python train.py --d_model=192 --positions="rope" --tie_embeddings=false --init_std_qkv=0.035 --schedule="wsd" --decay_fraction=1.0 --train_tokens=651600000 --steps=4972
Each number is 128 + 32 x the weight over its row's rms, rounded and kept within 0 to 255. Layers, rows and columns count from 0. Numbers have three digits each. The size before them is the row's rms in percent of the matrix's.

# layer 4 MLP gate, 768x192, rms 0.17, rows 468-516, columns 96-191
102:144126184126053113094169148103095122132155186151105114079120088103112180125082108109113195132165081146110150142174124141131101094183150113173120122129111103138100131105146123077093148116136139115142050123093141130039109162179143101116115125061092115128124072106085122122123141162119173136
099:224118100074178190127156136092097109117134058131198067189188081121171148118124132141119131118118076127133065114131184159138169122097071120153126119150160116141107146151098146098088112124130140187164128144156170101135096123096127109179141120174073183091128065094147149162106073110099138094
098:087125214152116151147118154135164110105120066118159125138154158094116161131112159108228141148095157089074120128127121105132125126068140151153089147108128121140110132097108118214131153187092159119129120034167127105157142191140146140131123105120123152121068098108099144129157089126144114198
105:105138210106087111098122159102102109139146094127121134122134173153167121119128077095103153142126136149064111096158119202130115136103078155128080191136212218083146186220043107151195074163136139182074139114109137112150108160133141128157132080131205146094169095088122157136123088094134140125
101:167079149153148121120138111087187120203094066110148163108125071120158085125175149097117147156072147068087170143152146159161128114123121107090107144050124137137117075104146096155195146120063139119105131154104105124109182145102144144148151120110090139109042072147158127123100118155146122127
109:083117072118062138118106169075121109150086118184119115158091127126206122114082140116123063102165136152142110116135164079078135126192159102123173134172099197115113139138146125122193203153107074130114121141103084099117113123148113128097126093128070169080142049149163104131129144128127100079
104:086123192113144121095144106144141100075131139143106068124089128092148150127106112120109172128144121113166146066122198155176064117112151138160162175096195137109108120152102153157127133079166084126079138135117165107147099148099108161135117111142084177110115151169078134150160167085086172095
108:136138149109111182067137189118150104089084130168149119069123122134120111110107170108173170148172071174141073143117156128092186099145131176111155103158103090107127100053185175176158159120086120106132123092142120087120100130175110122069144143142087159116151171166139103122140149210094133146
100:160120112160115142135088109115082125150197108154142096100160137135135087170186143137208115089140201172106160155057154126106130130055141119150126095120173149078109045211117129171110104124107094161163080133088115158130130061098125168167141144152113124117153142073156070135147167099159123102
103:128117137092096184050109092200114151131125115132064104095062093149119161085071152130189147116186157093171139150125132116172158124115154125119099163081095162131168096131081121115136144105081199102124112172099097088130114103109182119162099175185108063183120076100129134097140140070137111107
105:118065108165069138135101152110091118176146144133068112163129085126143092086132120118181098165132154102124107133137137164115128078200171114181121109164135116075107085129140119105125130144079108176091089140084115095160120131098080144110160108140105092086182156107105190102115127126120134089
102:098149122114097107148127176090161088123141139188102121130172139185151120208115098155134158080102098109130093164132144183100152112197116093144075125094171104077120150152094124162125122109144069095110128122086128115120071166129096157090116083190137121105144084148170078096136168111136151138
101:098145081178137099109114152142119145175154138154192127100109134134091103121094183036111142114121128122164081130084106109147122121120126166110112190155168138146140146122137164121138153144142111182153203146142091142105142107112103137055169141110101126140140115081117113099101098104160117134
098:143142119135141112145077115162112116145152095105142143228131107075113156092113121111135151153172143123062124153136113144098100108115116157130155163129092140104027156132146111081149147105073225110091120139104159083096148123158119159149081128133096177121139105129093134082091151090194172113
096:166097182072106118120184143147119114118156095161124174080176106140132095099136125022119122113152143123145080233155160155133090117103102194153086187127161129070110110163117108141153078185145114122073101157107119123110169119086121114086152110114137081136130104158162131142143114150152098118
100:129141080150132147138162145100118122101110086138125143080182167148150130171106118068170127112118113218186155086100127100132127116139079167130121124139087183134128109097113116169146131144168159141179187111098043069113107119127150077159088164143191183131132117128188144188175164132151084093
100:080168131124070037110079189129129074134173148152138141135121088144104167182102150116177155148141167167158088124130118079086066119094149129106136163095155084188081092145118136152107127043137156122112094129161065110075141129116135124131114077143097136125162104160134134160123113113112161084
098:104091143163134161149095139139081173136118179090129175114112130114154079062133147088115149195117164124086127128193100146173128154189150138171105170078089173114128135090136075075119134135131147096151140090123098115149150091140228172150136133128141108078145171115102160146106067147139134128
096:118103106167137125079114160116137147118143093145102132204164153155048129116100076097112130125139126158107110109142144176106077080107090162107076127145121130084178141117131171138137171154138190079192182121104146125074136084180205169133162127135125077114086151099162146150161082113166134100
095:127124160175185136127146219123156109161087169164127147117116117185094107129116137139134100162150155123122144114128117133103080168156134147143144008165129163102167113151142162166100119118125117216126145088111150166093122172136106133069172085097105179174118129183205138136110123097159157150
093:123115159115117112063107170050070120146127152139124059088081155110106127114128095134177164140089127138158132101135178119126057113137155187154123120137111158180101138150124122105137116183147101119146144118101078115147124087082144145173164169151144161177122100107080112099143150120114124093
101:085149144128117196122094161107165113151072085084155134132107172132110053168069149144137125118158062128164159056173066162146141124113131107113140112152132115114190123137117168126135101154128123147190157121169119124173163071133155129082102149083133119164094136129180137163098118119143100104
095:208164079143169085104120128136136144152175089102100124147104156060038079149084126118148165110088095158150159171094126121102184176116138137104145145103086193191117200073071167144167097137119126138149093099100169109116193161200109151120119113131062116118165162104191129152126173114162080108
100:095093165107116175165148145117129187097160130140148141125141139083104162142150176132089151179121157072092145151131120139110149111123069105186144140132128188092136093128157204144139109104125136171164097118135063114085158141117174105149120109080153162073109093078148039112144067099080167151
099:146128172100145082111177168089078151088204126146117156147085072119118145121076111150070142087110110071090152085108140152121131120096122147147185125089134121073105077215084118162151141084109130072102115151129057139143127128120104130126089079153097139112073144134092131065108128091093138143
103:122096146224135098130148109073114106144091095113113120097126147108081149124132120145123150095133093144120132136095096198131168170093131096110229123078151163128169126107165149156099123139099154119203160114137109166168141183138139127158143155139090157125117102117160117199140151180169110178
100:189071136117141163111094177110086106166131123134094146130113149129051074065163197123085132156135143125106132159164161140157136122180151116150096131111161124101133141156136121170175098132144150095175072102148135097156100071104111130093105118094112177119081123163098134092125126162112200168
102:177089133144197116120163100187093132128121060125123130120123209147116129137182151044104051091094138125158177071157139130116166130103082095141095101110148153067132184122144067064137113117103137154161128118162097132099120106135136160154143151115117111153078163128166081137107114146111142204
096:133163132140059149092162132175136114128164193076029088162143152140085146163152134136122153139175148150066146142140102118134139181142149122065153059139100109132156086115123132128135079137109150135150147140138103139158108133165092089134165093080138122140195181120124188156118131121079130128
103:185126146135142093188148143175082147104138076078136128137114112103146216117161146137144174195121117152146059124154108141162159128059123129170136152122136147168161066129187135112107069093092114152150135111076094100123116111111129155087064138076143100088145080169150102132171143149182130119
101:128150123141131088130115113113136153170135168164089136096141108125134125109134087148106110071114112129104151140085054129098073162198131128127137106114111091143139102053148150038147135135120165102170106079093155126129105088172160082139138116140089141138130118126131059154125053181109118158
099:112131136071123137128156135076116122128141129146159082153124129093118080078113120156150121191097117098181123129079139159148136120159130169185138087139135139213139071091106149114147128127125094138150128145149103117092119148170042132103119147064064175053104179137157157161177132137127180141
109:154128112106132134107128111162113119155134075144127174163156106112117125111117109088107073074151161178080068105163136116131098099116117108125105141141105094131154149073110169154115105147188116096078168212197112063134112145159168044154142188084117088112112093139177112151074098147107122113
102:149172142122101121157140158151162134192096080097130081163149182100161122131131111078126162050166157150146115127102152127134125115121123130150150127116136170128177087106118112073149124193171118157157120086090170099074091124153109119177057167115123223124065167158131120115118139125116090120
099:153070133145127103065127184132111102151111113096181152115098137059103105135055120123165132112144083134137161135176141139067113126088184159093099155165197104102124158081125136111124143153118178134132138110141135152172093136149150149159137133113061132129137136226185113130110134083079172140
091:164137130132106108104132112155084176168139165112170035122122121137107075179121164118126160147113148112156150122152179195117162172169116169131126109114073145137106149117175076097131124143138100156090125107116208113156142126146134148092139120189104166195119068113117126185136059163091126080
099:105145092085172130108080236105142147135152180167119138142128107124134090180116157126132122128181090071164193172089107152139083138127130119165174070130114063126111129113082094083145169158067145137182124131085077134078118146096142061133130104135086096143130130062127116105101145147092145161
099:155152127094135122096078131132181067173170139092140089194108169166093152172104156173141111120131107066107142140134134142153117085121094125182135132151082097171126079104096143131154168147100183100141130122173056129110148080121138058069063155109157107140105145146134082126137203103134098124
099:141118069112072080095155169153123105090130155134148179122114111071131108044134108123142122122099153136163143121100108084139118164108195096166128122122082193109147144160111081084146160149105118151152087113170161105096120145161138178155129152199072130141180155143120169144149125078134093131
095:148124126150182102137113123122134065151180123173158167048145167091148130107174148151168080160150111160091099149106193147070119163120190183165070119124150177159177112130146138167103111105131090127136121148108126115179125135178159064134139141128141159133095099139112151080069146121191132162
103:108147127147175068160160091132171131163089075126199134122106115098085150122132153140124098069106115128152159126119097158105068103105186084141135157146150133090078130176150183153128099093159132084103055132094068113098108154175159114179089114154119151132141126111138131160115132141149130123
099:143136104113128153097093124142162190082095126113112093139092108090114131076142107108107136090132137159122186174022162129151119173081068190146170146157125158113196143147145191126110175084091120122162148135071157147102071127113169149155123166116108144115101118099112210117147140105135145055
097:159095085144107118131093084056175173136114172121133112139131089052074112099111141116124139145072153134148065146128123159102128143138105162134147090138161088148167123107045130093081129094137149126110097105170158087148138119139189106103107185104106239112094105125103131157136113167136146072
096:161097191100108161107100098126110209114152163110138069081085201123161061134103108158172147110094092179205140118141139136125140174090104101122140168054073163144123180128190120134136188100151172090092131149072105112108180070205140114160118142152088155172147110127181178134141160123091142158
096:133125177124073041068167154158148117085175107082148078142172121142094164099132155159138153111103115131056165119179119103106143141130135132092142131125084086102119117130110136140093120150172171126102164108186135174161105088114113142180077112090122159113104097096104081095109172095150152129
105:133082162104107111156133135087128146146099086163107103141067143106106104049155125128120122142132090147135144108113087161086148117154183122082103133069118119159135140141126117136166088180140134110114121127169110087128126151070109155128156137154134115133106117095065091156123144113094102137
101:119076110190148158177154137089145124141164116135164105137149150100082091146149136088118153155168167160185134115106136088144130150135117092174138106117068142104102128144164133139083215121172109110125168107149085154137113131118065154130085177140109110099079119114135069145115139180159164124
099:143169123130081162167088158111132059104119075130151108164158100097139112189140161133125106131147085116149121159172118146131101177141118087078138101091118150105152102117124067063095104053128163156152099156128146081168096094130125084056150151115098106171173106117161134154095113180162091106
103:134083123148092109039167159061162174175148088083153153100137130143155101064126094135061123140148101189099074094084143112135146130161120123121101114133150116094149147073185143097156154148109179177145081174141154120149172161158127158129153189075069179138135114085093148187074124080087159120
# layer 4 MLP up, 768x192, rms 0.162, rows 468-515, columns 96-191
103:122145127109125102097140121114136109194168198127131091150180196131102097125119199118156148091122103193203078091147165151159079140154053052164115126142113111126186138091083176166120143108137158148113114127173089161044125087092133166043141088067146095091125125139109200121122150117060148153
094:148129124128115160116117117108171100114124219067143095135105128114127137138094128128090161121172138201128131117099085159098097088131110119146166144145111102185151099081094164164129120139079124074150132167106139127082107111120162130107088111130169097132161116162115125107231145180111041131
095:141168103059129103129103153129125087135123103091106174125088104112080106189167082124056115080131159149108121135173125144137146120137172121090141133095149141112155158120160094102124076143165133085096096106155160157115099098098149090230144142174133138086183082104127102075139154082098122089
102:139144124091108070099153101160102159145154056112134107097153172132104134174154130160146151150091112152171116095070085125158088165134139103147107141166100119150181154114060101112165150109104097112106109130116169117136157105135162188084136181082109141164127103163148168120132122154111074134
095:097196171084146183182099107125139064097112086162203113087112169142098126073167160130153114085115134094175105113084099192065110127141137151174139133118197143107055118118145137122063090124158141090152133126138111112093109092166138168116133154090126127089168079110132100120102129089163128104
102:095102117093086136063060078108134152096171129081133123210160153130085128167137126158139128143092169160192120104129130045129102185109175159118132164167098102085132132154169133098143127100082152157174126170119163126141102105108165129138126102114163095158106185078099076117092126127157132163
099:113122088127117144075118111151105089086142139209125139147155103166098096132134137176102121083155095101124065146129147144144113125142108126200105116139111139149222158140144133132101140054180193119129132106185141122104080095093103096138144145134117120177116108127105165085130177163096101129
102:127150108105105135164121087100118124119171143106148136158170104150116158126109109164118148112169108119128143099111119095120167104046132094135122129120139091125125151177130024123135096139140114121153162119180216120088093101131062095226084125091126163141061148164075118147170093083115159110
101:139125125174105167120108097136192132140057111143109134144151129193060146100198120149083112117159081151150097104106144103142137178142136149166122231074184116147156153132122118086151080125100176103117130180204137085104110116100102144110188096139148099142124119153099147139152112105127138118
103:127102101158135108119132139090147100095142125091111128132131137123140130133068145173095156144133099119109140131128181113140133152140193116089124129152126174161136154129122167168114107142139085174083163080085152147069098136120107091126078100142175112080127128127141149117152103154124235105
104:081165146127163112129104134114120116103181125141071129146110138114143138158111159102183183137166173179147157118109160152122092176118136106119140124092116151132117098122141200110088037089202120067102124123178150152099109139161151140125148097063148134141058090122154098129129088126085131165
108:121154174153102113149107115136093164113106129160089102150116058125098119195123062143082104173116159069119148103119123152182028125139092184163130106083124086070142162147143128117185132161085122149124137169133133131140173162096081084131106146157079090160100088155207169099092150115160110108
096:085156186185158088185110135112107146170130091106136159054109165102106108096142096154111068195135126125115144121137108085154092139153061126220104154101105157160115102087136063139152115150163105144097122168115184144094055090045175089158062119163126122165121099124106118164101123092199107094
097:080103167158105091110126118127171083098199089129115152183144093175131175133194122152106115135138116094094191125122148107080148113119105151135069143175100143139087132173062120065097165128118146084135139143126112151092157145052111101132159193132096149138091190131173087159133108145103158148
099:125143134056061130128130158164108180091132086169079089162131163153140117107080188113133167143157080155132107145097045168107158131172163149090154064137143131079148118085136146122182124176123164161083175133168140104080102126114126073104174131186141160102145163107083114109161157166080137116
100:124111149180105116156077210160107089138091155189116111056157107102151140077103182140160143121171153174081114122162109207117160102167157036163149165112128126124148105109096154091101131128111115101163093176152093144127142136122112113127146162152140131077111154081089111122170099148169174140
096:167166120129059171165215125180175232158091088172154080100158110152102136139178107105137131102074141083156144109155129141117132129126077112128129167121132139136144103119149096088134134188148174130110079076097163088024156044163137139156119129147078093125101162155101157144130112112164115163
097:122114130133097112148179114130118093173113142142149123142096035082137121126118105092109129118109143094098108098088107161129142086079206100123217105125175149075123155151092160142075091153074107182146069144183113122112113127071122148136167122085078161148111128133142143121203181091149104049
095:123128146090111164164095175117127128082022151010194141061125089114128135158102177174152144086163130139132095123109119150169214137131103122176159150096133121160119134095136106127136173119150157098094186115140161163125114125094141092116122173205160188089098132109130134124116137131164135169
092:092047101081105068126158128097146131114131100138094105131148097135175150127088104096095113078134192138143125084102127055182133130164061118154124131097080175085118137140090107080083142145180139106164106085139098155124138096156167157141099147123159102155106096082137195138150119152059114145
103:084143142092080164145116106132094107080093123133072123128125159134120135071140049152199189163090141114114098190122126124152146097141111117162156137141153170140083125127112085105106076162126137139139084124199118082127195095117130113148168125091121086158063255123129157098077110193107103167
104:150103145096116090158143082123101156148144083036115136103105125126096160131060042159157116176108091141136114112125099174105175136118129164113124099127194115185111142164084131114108145157150110115107131149086134104171127088153100138121128157094101096128130102060170119100176142117140139152
098:111143145103169097121106139136147125126115130176136115167071165110069158167122165107180116135140095127122138159112098118105124156136101128142133114105118187115134132074093123174144118069173097094174123092138141131120115177092141167135111144172089100121096134121112100116117149157123049133
099:105098137150130074183179109134106111132114174097090105077174101091187124119078115125150092151143109141111130144104051123079086167137137088114147131126083114116217099068193146098059121134110183175101144140155113115173166075208172153175123162084118089132106123149085162116092104126100075123
092:132125139140170147079075145107149196187111153123160156094177127147136092074112164125165110176121094097164124099135088160109120073132188077136120117134141161177091143120139121146163107157103124113140111171100116090076172136103162110112168176160149095137124141165142174162102144151192134101
106:092142080116187091077111144133085132102174097122105120142167120131085123107153169151108097187134140090153102141094099133122157134092114152142151150110145131140153119118071118111130180118131126132071120104130084130103079130065116130193087074140191183098053153115121172064109125139133112164
100:102171157136134101089061090110147185158066153130140131125132157130082130084110163161093067121084148122158131139171167143155108114090160134133076142125083147108149160121106153136155156134061141158132151135090077140167106127168174165172198128134152053145145138116117163154114157141100135163
101:155101110110092167093129163170097194178097134132084177080121093083149107093095116133072184111164182140138147095159120123125138167129162124102188125147115158092090176123119158090101135123095129177107110104111118154192061175086137053088121186026124138135113137176144057154146140180219099159
103:132185114127129134151143164107159125124132043074154118143162127104166138093117157120044094121121126100089138133111126201132108071132090128173160090110091134114149115145079162155165154125127120158132163102137123116161097103111112147119104082185149109080123137071169103117119130145178111164
107:190143080146147108108071174124180116107099128087118108119125104107185150082150168109157140093100134108146081147066102152144131125079118125120137154080179150126196091142155117132104132130133117134096102131091132142095136138115111149141058146117163132115135142151190111116157121135121111096
105:117143142122123075156101099064101133081126160120110077043138099170141187066148135084110102145149173170120143099113126075148058081070095184173157162161149159143175152171083146108156115127179176143122129121165153117172142089111119100226131130136124144091127135105143130095150135108068102111
099:186123106166117126142082167124145105200102115131099131147077116126169024136087099149108117128155180136168182114121084121107064134106194090129145142127103121132131180113157195123122135098111128109138067164122123118155110132166036125086095133166107129169150100122179144135069179171097178094
101:122143150128075107139153119126202111103153197114173133101113122134121155168164153092140144151123066159164185148123148159056143099125117139120159127110138144185117114130135135111154080159114138134194130114145089130141112099144111094080089085168129126114118175154150182165182129098090107064
104:151091096110177170176123084115105073148150121129121098125132135105089153089094100132151140164130144128187106191147116120123160136101129146152130102108136050152105123098151102142054105168183134111096095202107118101071112117122150140109160194104163131100143171115064111099111073085085140077
107:108126067168099125101149112163123130130104114143144118095159137153082115107146132076194113156167101106123129100136134099137165127104150069114121075110129116129075183097098120113130125148145193107107120140159078137173107098108167130134131157056136082076140168143149114167139138135185126166
095:131113092195164055143103118062171181132108146129097143129170116123146129098118073139165144160134151145113143142141089162176097131104102146091105153099044106150143158130127147105133125174117146126136074091121124112107106217096127162136214171088107122082119141133131116104099132126084140170
096:113104127088152151087113119128174150161140143125104182125169121198119030152123075128095135126140170113124135204096116151080113095106097087157157132173152137129171084098086182106098142147097115118141112183118096209110157131124069092128126139146135125144170132162120157106095136132119098128
092:165137124137157151138145190082139163165144107153142115148072108100057085140115119166122154127108105148131120139102148085160081126104122094148163096131110134149092179147153141076124161159121173140135190160099030132159156108110163128123098142086128127222138161132083111170134095121143072129
097:061153140113140132140135158114138119149085154174123155138082106083088107138135114163099116124096118143099136082142136163140125136106141160141067146132145115129123091181155141064161184170112080159103194068109084140075109110095132078091107162162118199119149094140071135170130130115112121117
101:149139178063105088142102054133074107152154100128110116096063118107179132137131124119110130044153158139164138074123098179099108130135134163105130069101157174094178137133119121159195083134113119098114144153127164115117156091150161147105113158116089095154116116165158154156100157153159156136
101:142109192149120119159164127152090139185094086160145150137139144111170126139062137111108150066127111094162151102147105174085109132133146134137118118228153095160096107138156162115096131129165181096164159123061125139047139105112122078164110112145058114093130118096164115122124135075096216069
103:142187119147128134111159128111140135198123090121143167151104127122089108093099121101146124092111103131093153109099163070131117174134095134198173116102108144158116157142093125193068085066128115126148099174158129085168124123140151164128184149067083108129145121168088138129132159156121109159
096:099128141070135112121153116138132072149118170151098088130088135136124185182110119142134152150070066155158130143089110109124178094107079147117101147115125114116116091066103118172149119167131108111152129099142112174108090153146127148104167132139148206110136131126079142159154101104180117087
097:156143140120138158151107208131139155173155155112135144075173203112068134138096139111098120067134112110150203138123145143072152156101124080181147163159115137127127163148172169136186155120191157151109144127113163202113180089160155123150154109133127107107096087170104149124165146079061191120
097:122172166082157131067178122168109151158082134063135169160160133168112157173091097106132225129172162121073184153091105104076164152150150132157176152146129140142166158150172153131138083114160130103139115163134164150162103138097207144154117127124130148176158109132133158113119162136168118036
099:104089042107086122105134114157115115150115163110165162087132130108107138140132194056160113110139162152102103138131142137159143117096098158151099170113143159151139162101177155167101160151121114091137095158143116194175165151103181174070109068157153128170112095094075119121150170129208127164
104:102100151167094086133178112099131120128155159126059096163128075124113126115122110113155168149198150123094145136128107146169108164143133082112132128098103106073134190109154119122121115131165179191126164124139148080149159192171122081092120123132098171160159097134154071195170130117086088172
097:095133101117028103147125121102130156128107157087103176146065107145143086125125134119139077143116074101115065180196106073117099137123065122168158144074114103104160090141118103107137124126173193142105065077096075132129104147158121149088071098094118183143174119164128212176142143179142134155
# layer 4 MLP down (transposed), 768x192, rms 0.144, rows 468-515, columns 96-191
098:133146085074116114155191116099163108136116111116030105133117102142111105147164135129110115143086099117090143168100086111127129117130119160136086093107121108110176096138137089088150131166130119055180153134101101118140054124108095161165101103126094076106126150144119154137135175144150195130
096:117159117152159129116095125152114172142142124189192119155145119131105144092166152136078124083100116151087153138149160135103096119224115166075132140143137131103104116128178095192179124142091049160102115108087124117075080180189123120079113069126098068143131078083070149152125178122096095101
097:116136113092056095097152128138096079131150071123128088090165125147136120090114096083068122064164129143122111119124153156167170153139181166100136108083105115087131103085159069123128099130214112104131105170122171149140068152155127109089182125163120147088103151129109117088126208179172080109
101:113226130125140159089083058101129103151150129112060112139175133118127140146107110139143165181098182108163097119116161114075078214117110115142168103156162120120175185176099082123073148079149096126139156163094076162153178118110177094157149085133148100198145111198093153135155156142187118091
100:182141101165086158161123137086174119175143229133139077111143161107105142115152101120147156103081089142121117138123154092136104114155100128173150136153155138159104134187140099126112060123048132079130102144124108155097127095197125096170148157105099107072142100166175062146098155092176119087
105:117115092084140145091131154089101171176186129125157117107116015115157086077124195164181113063122159110124116103094131077127123126132219172107098140180111126180125098105133110112124180099106134149138173145123055109113105151158173140069139180096139164126170106123095154105098116112074101117
098:115125162159159144136092098112110114192152137113136097128111128204150108165125073128137083102107119103085124148104170133134197123132114205107058103132153091100121114112133071174101116179109064138097121163143176120167128175113126135142137118148098110125122163114120122130154132182147143112
100:171140209117110132159217123118084111116126133182084141097092076158110146124112177166223055095103100111185126192106110156092129098132111080146117133154098104127145127142130147148093200127119100077154152122152143082104129129180098134149138082129198129168095117077125103099150095110145093172
100:130185089109126117112164127093142151087128139155115111059100131158064121197083108140167144147090111106100070125086134167112159203104151131139131098070167152116228152101123125093077128165172132090123168106152155157164178136119055139118141108120107144149136082143134128124179136093114131126
101:132157132165157178139185103155083126105106137141109152093095161219156122055152116116159088165118091123095136087153124152140122155156181115101075169124085133141104155074114202158150193164133148173059152102158173136184140151138105134140159121164101138125160132146175098078161121099167145158
106:114116134136137129137125146140090118144149116155123140129134137163119112141120159155091128168103103129116149127112134142121123144092098107118139142046149117153120141119095101126115145116135140122146146170149127202124120125138106182129082105100159178226134129127132089043086183101160086176
107:190070164138086148169110170114132148157189144175135107136138145155097170158165142113114142181091128101138089143157128091182141082141189129121145154100090143096121131118130165101103163103135137112118128123109182107136147074138097100124079146085142113177139147226096176129150193115113100136
098:146154116131195121068161202130103086084101099166158124196106068128125115083138162148133104118168110179151196135049105119158108120095125070145138144111127136111088112151146138155089086092118155110080134124097095153165165168117153119100119133061105092150099109158115132107079110108094174120
100:130183115166129151195091078129145178105120153073112112126184138108185094098114127129127128119158155106107093166142165078139115130137100164099113136166131092106098136154125040122149109052141105088059133101141110160125158128109086095182170176118080144118160121121130119083148195087164136099
102:088176110161122168156084107121110140145150166162118113117116126192186170138170113156081166154117112179129153137123128122113178120182158127116089053134117150105125090097104135083151166095153172038127146162088139155142132149138149195144168077137180157104141118102157165138121127152146169105
097:100176127121144096113161139118155118143133141172080094119150065179119146119157118156117063140129164088172152122114145135143076086105103097183181097151096150162115113084143116203150079090181108152071161140119157107203102108090074096103088085103145102136170119107106123169158114142189142118
100:122158141103108154107143072152142150138164187135116114161144144126096147144167186099117126134132127186195162160146128074128136131170147120152083199122117136150100121140104103119058160133126168125157155128111147148097147077119192117155144203176124125112108141191162125149090112124103147142
103:077152156165120153127140161127202103139169128139059133127108116155115113175150106100145110130200161114186120099110108146098156109142158144158129160119163133154142125178153119134162101142094165130146114078149129103137098090163080185141089161137206108095093113123125174189104112165149111131
096:131120128114138134133097034105097189159174134114139112098138122116122099103151157145139093064073071138134139127173112119151145126181085097153086111150130202101122152205092108098139146167151140112111097189125109154139089124091075125108144145143122139135094127198121123133112122110071135091
095:139183179094169125127142110085152150129107140133185098129148119166103109162067143144118146118095098073064092174094108138139180123149140108110137092150113105104195177116138149158108165150144042073118131180144079077109142105167132154086113156123151148153191110125096134081137182125076115154
095:117128136144148103192115162058088173077127193142138099134128112135104158174112110080182145178112205150154138154117130195108112161122168160163080154143091103194116167125136099100113104169144108111117150177107088164096153108072155109154122095143091136182136167157112124134135122136096090140
101:136121132141156129122104110162112105143123089114145053127151097125174163119119151082178094159141130180143181080178122126123092123121129110158173117174067101114109173110149113196195021106158123173142133141107129175162182140069129108157151124116190155158155138114123161116116159079169140107
097:184092109119100150147106167184146106115183159148143127164152083105174106139162129155129124146180199162146138139150152134114125118118126135147119180127127068113163123128113103096138184126112139092123147171141156174145142135045153078211122128093093099125146130108170081145109100125130084107
104:088131133150159100117151147126072168126165087086142153215143123161091170131089155102128145122154115158141120149099142085046108206188106093186172159116148130079067092096089137150171161103131081140128114051119085093148121208124099124098074094142137109149164133145140114149069125164144155090
093:128122148170132114101139135113114109123175140130169189155180114090127143145159178174083170138196119117128165089142140134121105111112082134187104090132149178094116156103152076138125142124077091122105117135162113130144114174120133127192040135136096163118148160101167126158161121163146167136
108:096113075116119108141154109167114136150142169108121137174166090162089147096102121067128143128135131141174145128052118136089090083155158076098149159119165081163173040136123157164183126148179099136121076136126107164140149123126173118118123114141170136045116122080110127111136122116158170125
100:113113161122185108134129145152088182102105070129123118129107170189116087134063122140148070153172142090124162081150112162036115113097136182098139095110129149124148155107130140133160072134099103125102075077163164152174127124064134134152148131219124166131143130187104156113070131087088105126
101:115183120115114189154153103109108075115135126156153159086122141121116119089107095145128160173067088099136177188059163144173159081125139137161082124111147139088166198209141140105102141139084150201131120116087120143098153115079094160138147157117150107089093158149103144150115086196118080078
099:114111095093137135120141135136101112111108106094149144109107091107173178146081156107138176098175096113157126150089131108131082140142102079106103137122156138175148148099157156086097155084151074160164158084128114080080086085166113110187090096136166142131156088169125169069145113170117136138
109:122124082093079128098084191081126099089149121163165126127158139145159123162081117140090146083077154059137137166190103120121157113092162068170132146111145140131153092112135089125196165124096145192100106098138100122126134122106120146164164116093086129103138135100129080158149080151154174139
106:118141164106147202108072075159145101087185123132031177141082097138101132118084120124119089139143087141103140117126143101108130143115105097116129108072150098102160104089130159164142172121135129139152172116152138145115083066120214161095121146154152135148135158140118093211132175092135075083
099:140151131144172113143070156094115167139100070191148121153158162079142120142171109116186085088121098061128059089111082120111133109140137130123105169140105199103161103119141118145112150130114066084046132120113152156122141107160150137108106157151108075074092130079192102114136102088082146116
099:133144151071153117112089125158125139171172104171129083089152092166100167182110187146197136122150129132156104128080113098081085117171141101152122154162123094100099130168159124147130165094125121219154161131203075165111158153124066136171113162105061130101068067147128175139170134095080132153
101:162090173157115125116187138163144160171077062119114101131121131108111133166207120126095139092037160086153147156102124141087085117129096131113162188148150116142076170125164148138113148085109198085114124179052191142132116128149095136095142150050143137133186167115148117099090115069143130179
108:149077095119187095147091209136146155085135126099125122170096114061087128147141175100147096162106147167143126151081089143136118095130111109150139096131169102163128178149180159108143062106129141079126117133130161088130181126161136101158111106087124142127181146178116103181140127141102120102
091:102103152178117047039109112112154172100128069113061099139120105114141117113136081131114062176115155127094142127185143103133058158136051105165100131082100139160123149118214124100134092108092144128110089112113133149158066147068155127147104181127139126130150183105145183071091114117150096127
098:174117110148075109149131125188100169098126132089076078122102127110066116133185156162144146106119145093094143116097115115129167115141149165087106143108137137184110107154141174154115066106102129141139143085147190089093043079147115075114154102181157147176129133114098086069096126109131099143
094:139132121131138115127084114122122153138119114160153063141064133146128179149095119109159148088116117102188118149112157106136151067151121144116114118090176119125085079174108178049132128113138140169116144139058112157100139102134131105154128131173192140149120132101119072151118060091120100230
098:156175113161115138117104153165122137198190133092179141069081093148116117126127123119093158134114128121150145170147157043115149132118137097094094146133083169120083034191136145144157078152125146175126130107148115118132120164129105119088076121078117131106141148126101077166168106139148094170
097:191122154106061133138093145148161120123151129105134126140139083121167152118148121162168120106155162177104122099126167150117159117129138187133140139153122115160147178120155157086170159141159089079104115134157099170140200131194153122136105144168116088115097182146106111204161123164160109089
099:057104143170136136123141094134109167065181123115111085132198136118144158074114183124083114100108146159097129129165077128138151117175108127160163138114104091131154166105129131159113179130116163156162101095149088155152089081089091108136176132147142118070172084178165114118100184058107089092
100:142131163140049086097142138134108101138104174056055108166077146156146129090115139160129136141154162104102140199078155168079053166133097093075140176167097113133167088026113116176115130116172073114114131071099163085114158150103111156094122117122173116123110152067143106156052169150155187157
098:132196163132152088098072207157106110095096133162140134172143150182146106122091128147104102153124108069103128086106140136130145129087116130117163144137078103069164108084106122189083078154106160138141123140152034127140103081099173139152205145180184149113116152145155113077100090070133150089
091:129127130111153140117172173135146130119067117177123182097125172160131147139119121101168149195122077113067176121148114087145181139148078117158110115098141069099123144067110174079122205182136136130149102118147186117164144107149126136146146154127149139121100120190069066139078139156078113125
094:156145102104129138102172128115119146119103121076143127087125096175109155124142084071121036094148125142120167089148121111106134045129115143118109132077153130131175169060193114077157118149169097120117126154119069117163102106156154104143112144109136111061186110101108141147072109190142133125
100:125123120139124106120117089232086110122174083064140133137120131146130200155155091123104160084165129102148099136143142117175211175096128149102078070162161133141111145178155163110204147174150133107156140137125164086111179136116145121163147166190118120157087158092125149118101119180138107161
106:132149153140046089129152108130128164135092163124141076145154157146146169103099071152159118060160134068119128146132113133172095211163130077146116188091129128072132108136158182111148102093145099156117127094140075165086112090151123114102145083161107125157127100076147108135097157115178129099
097:151163094120124150112144116091121171103138086090099138140157137103137121142118118146089117080114091108061093169201178124163144089099149083130150176107146096118091098197114118146080062086127167132131097047128199107175147103150120159143109122100094122167136108195079149115123119121181145085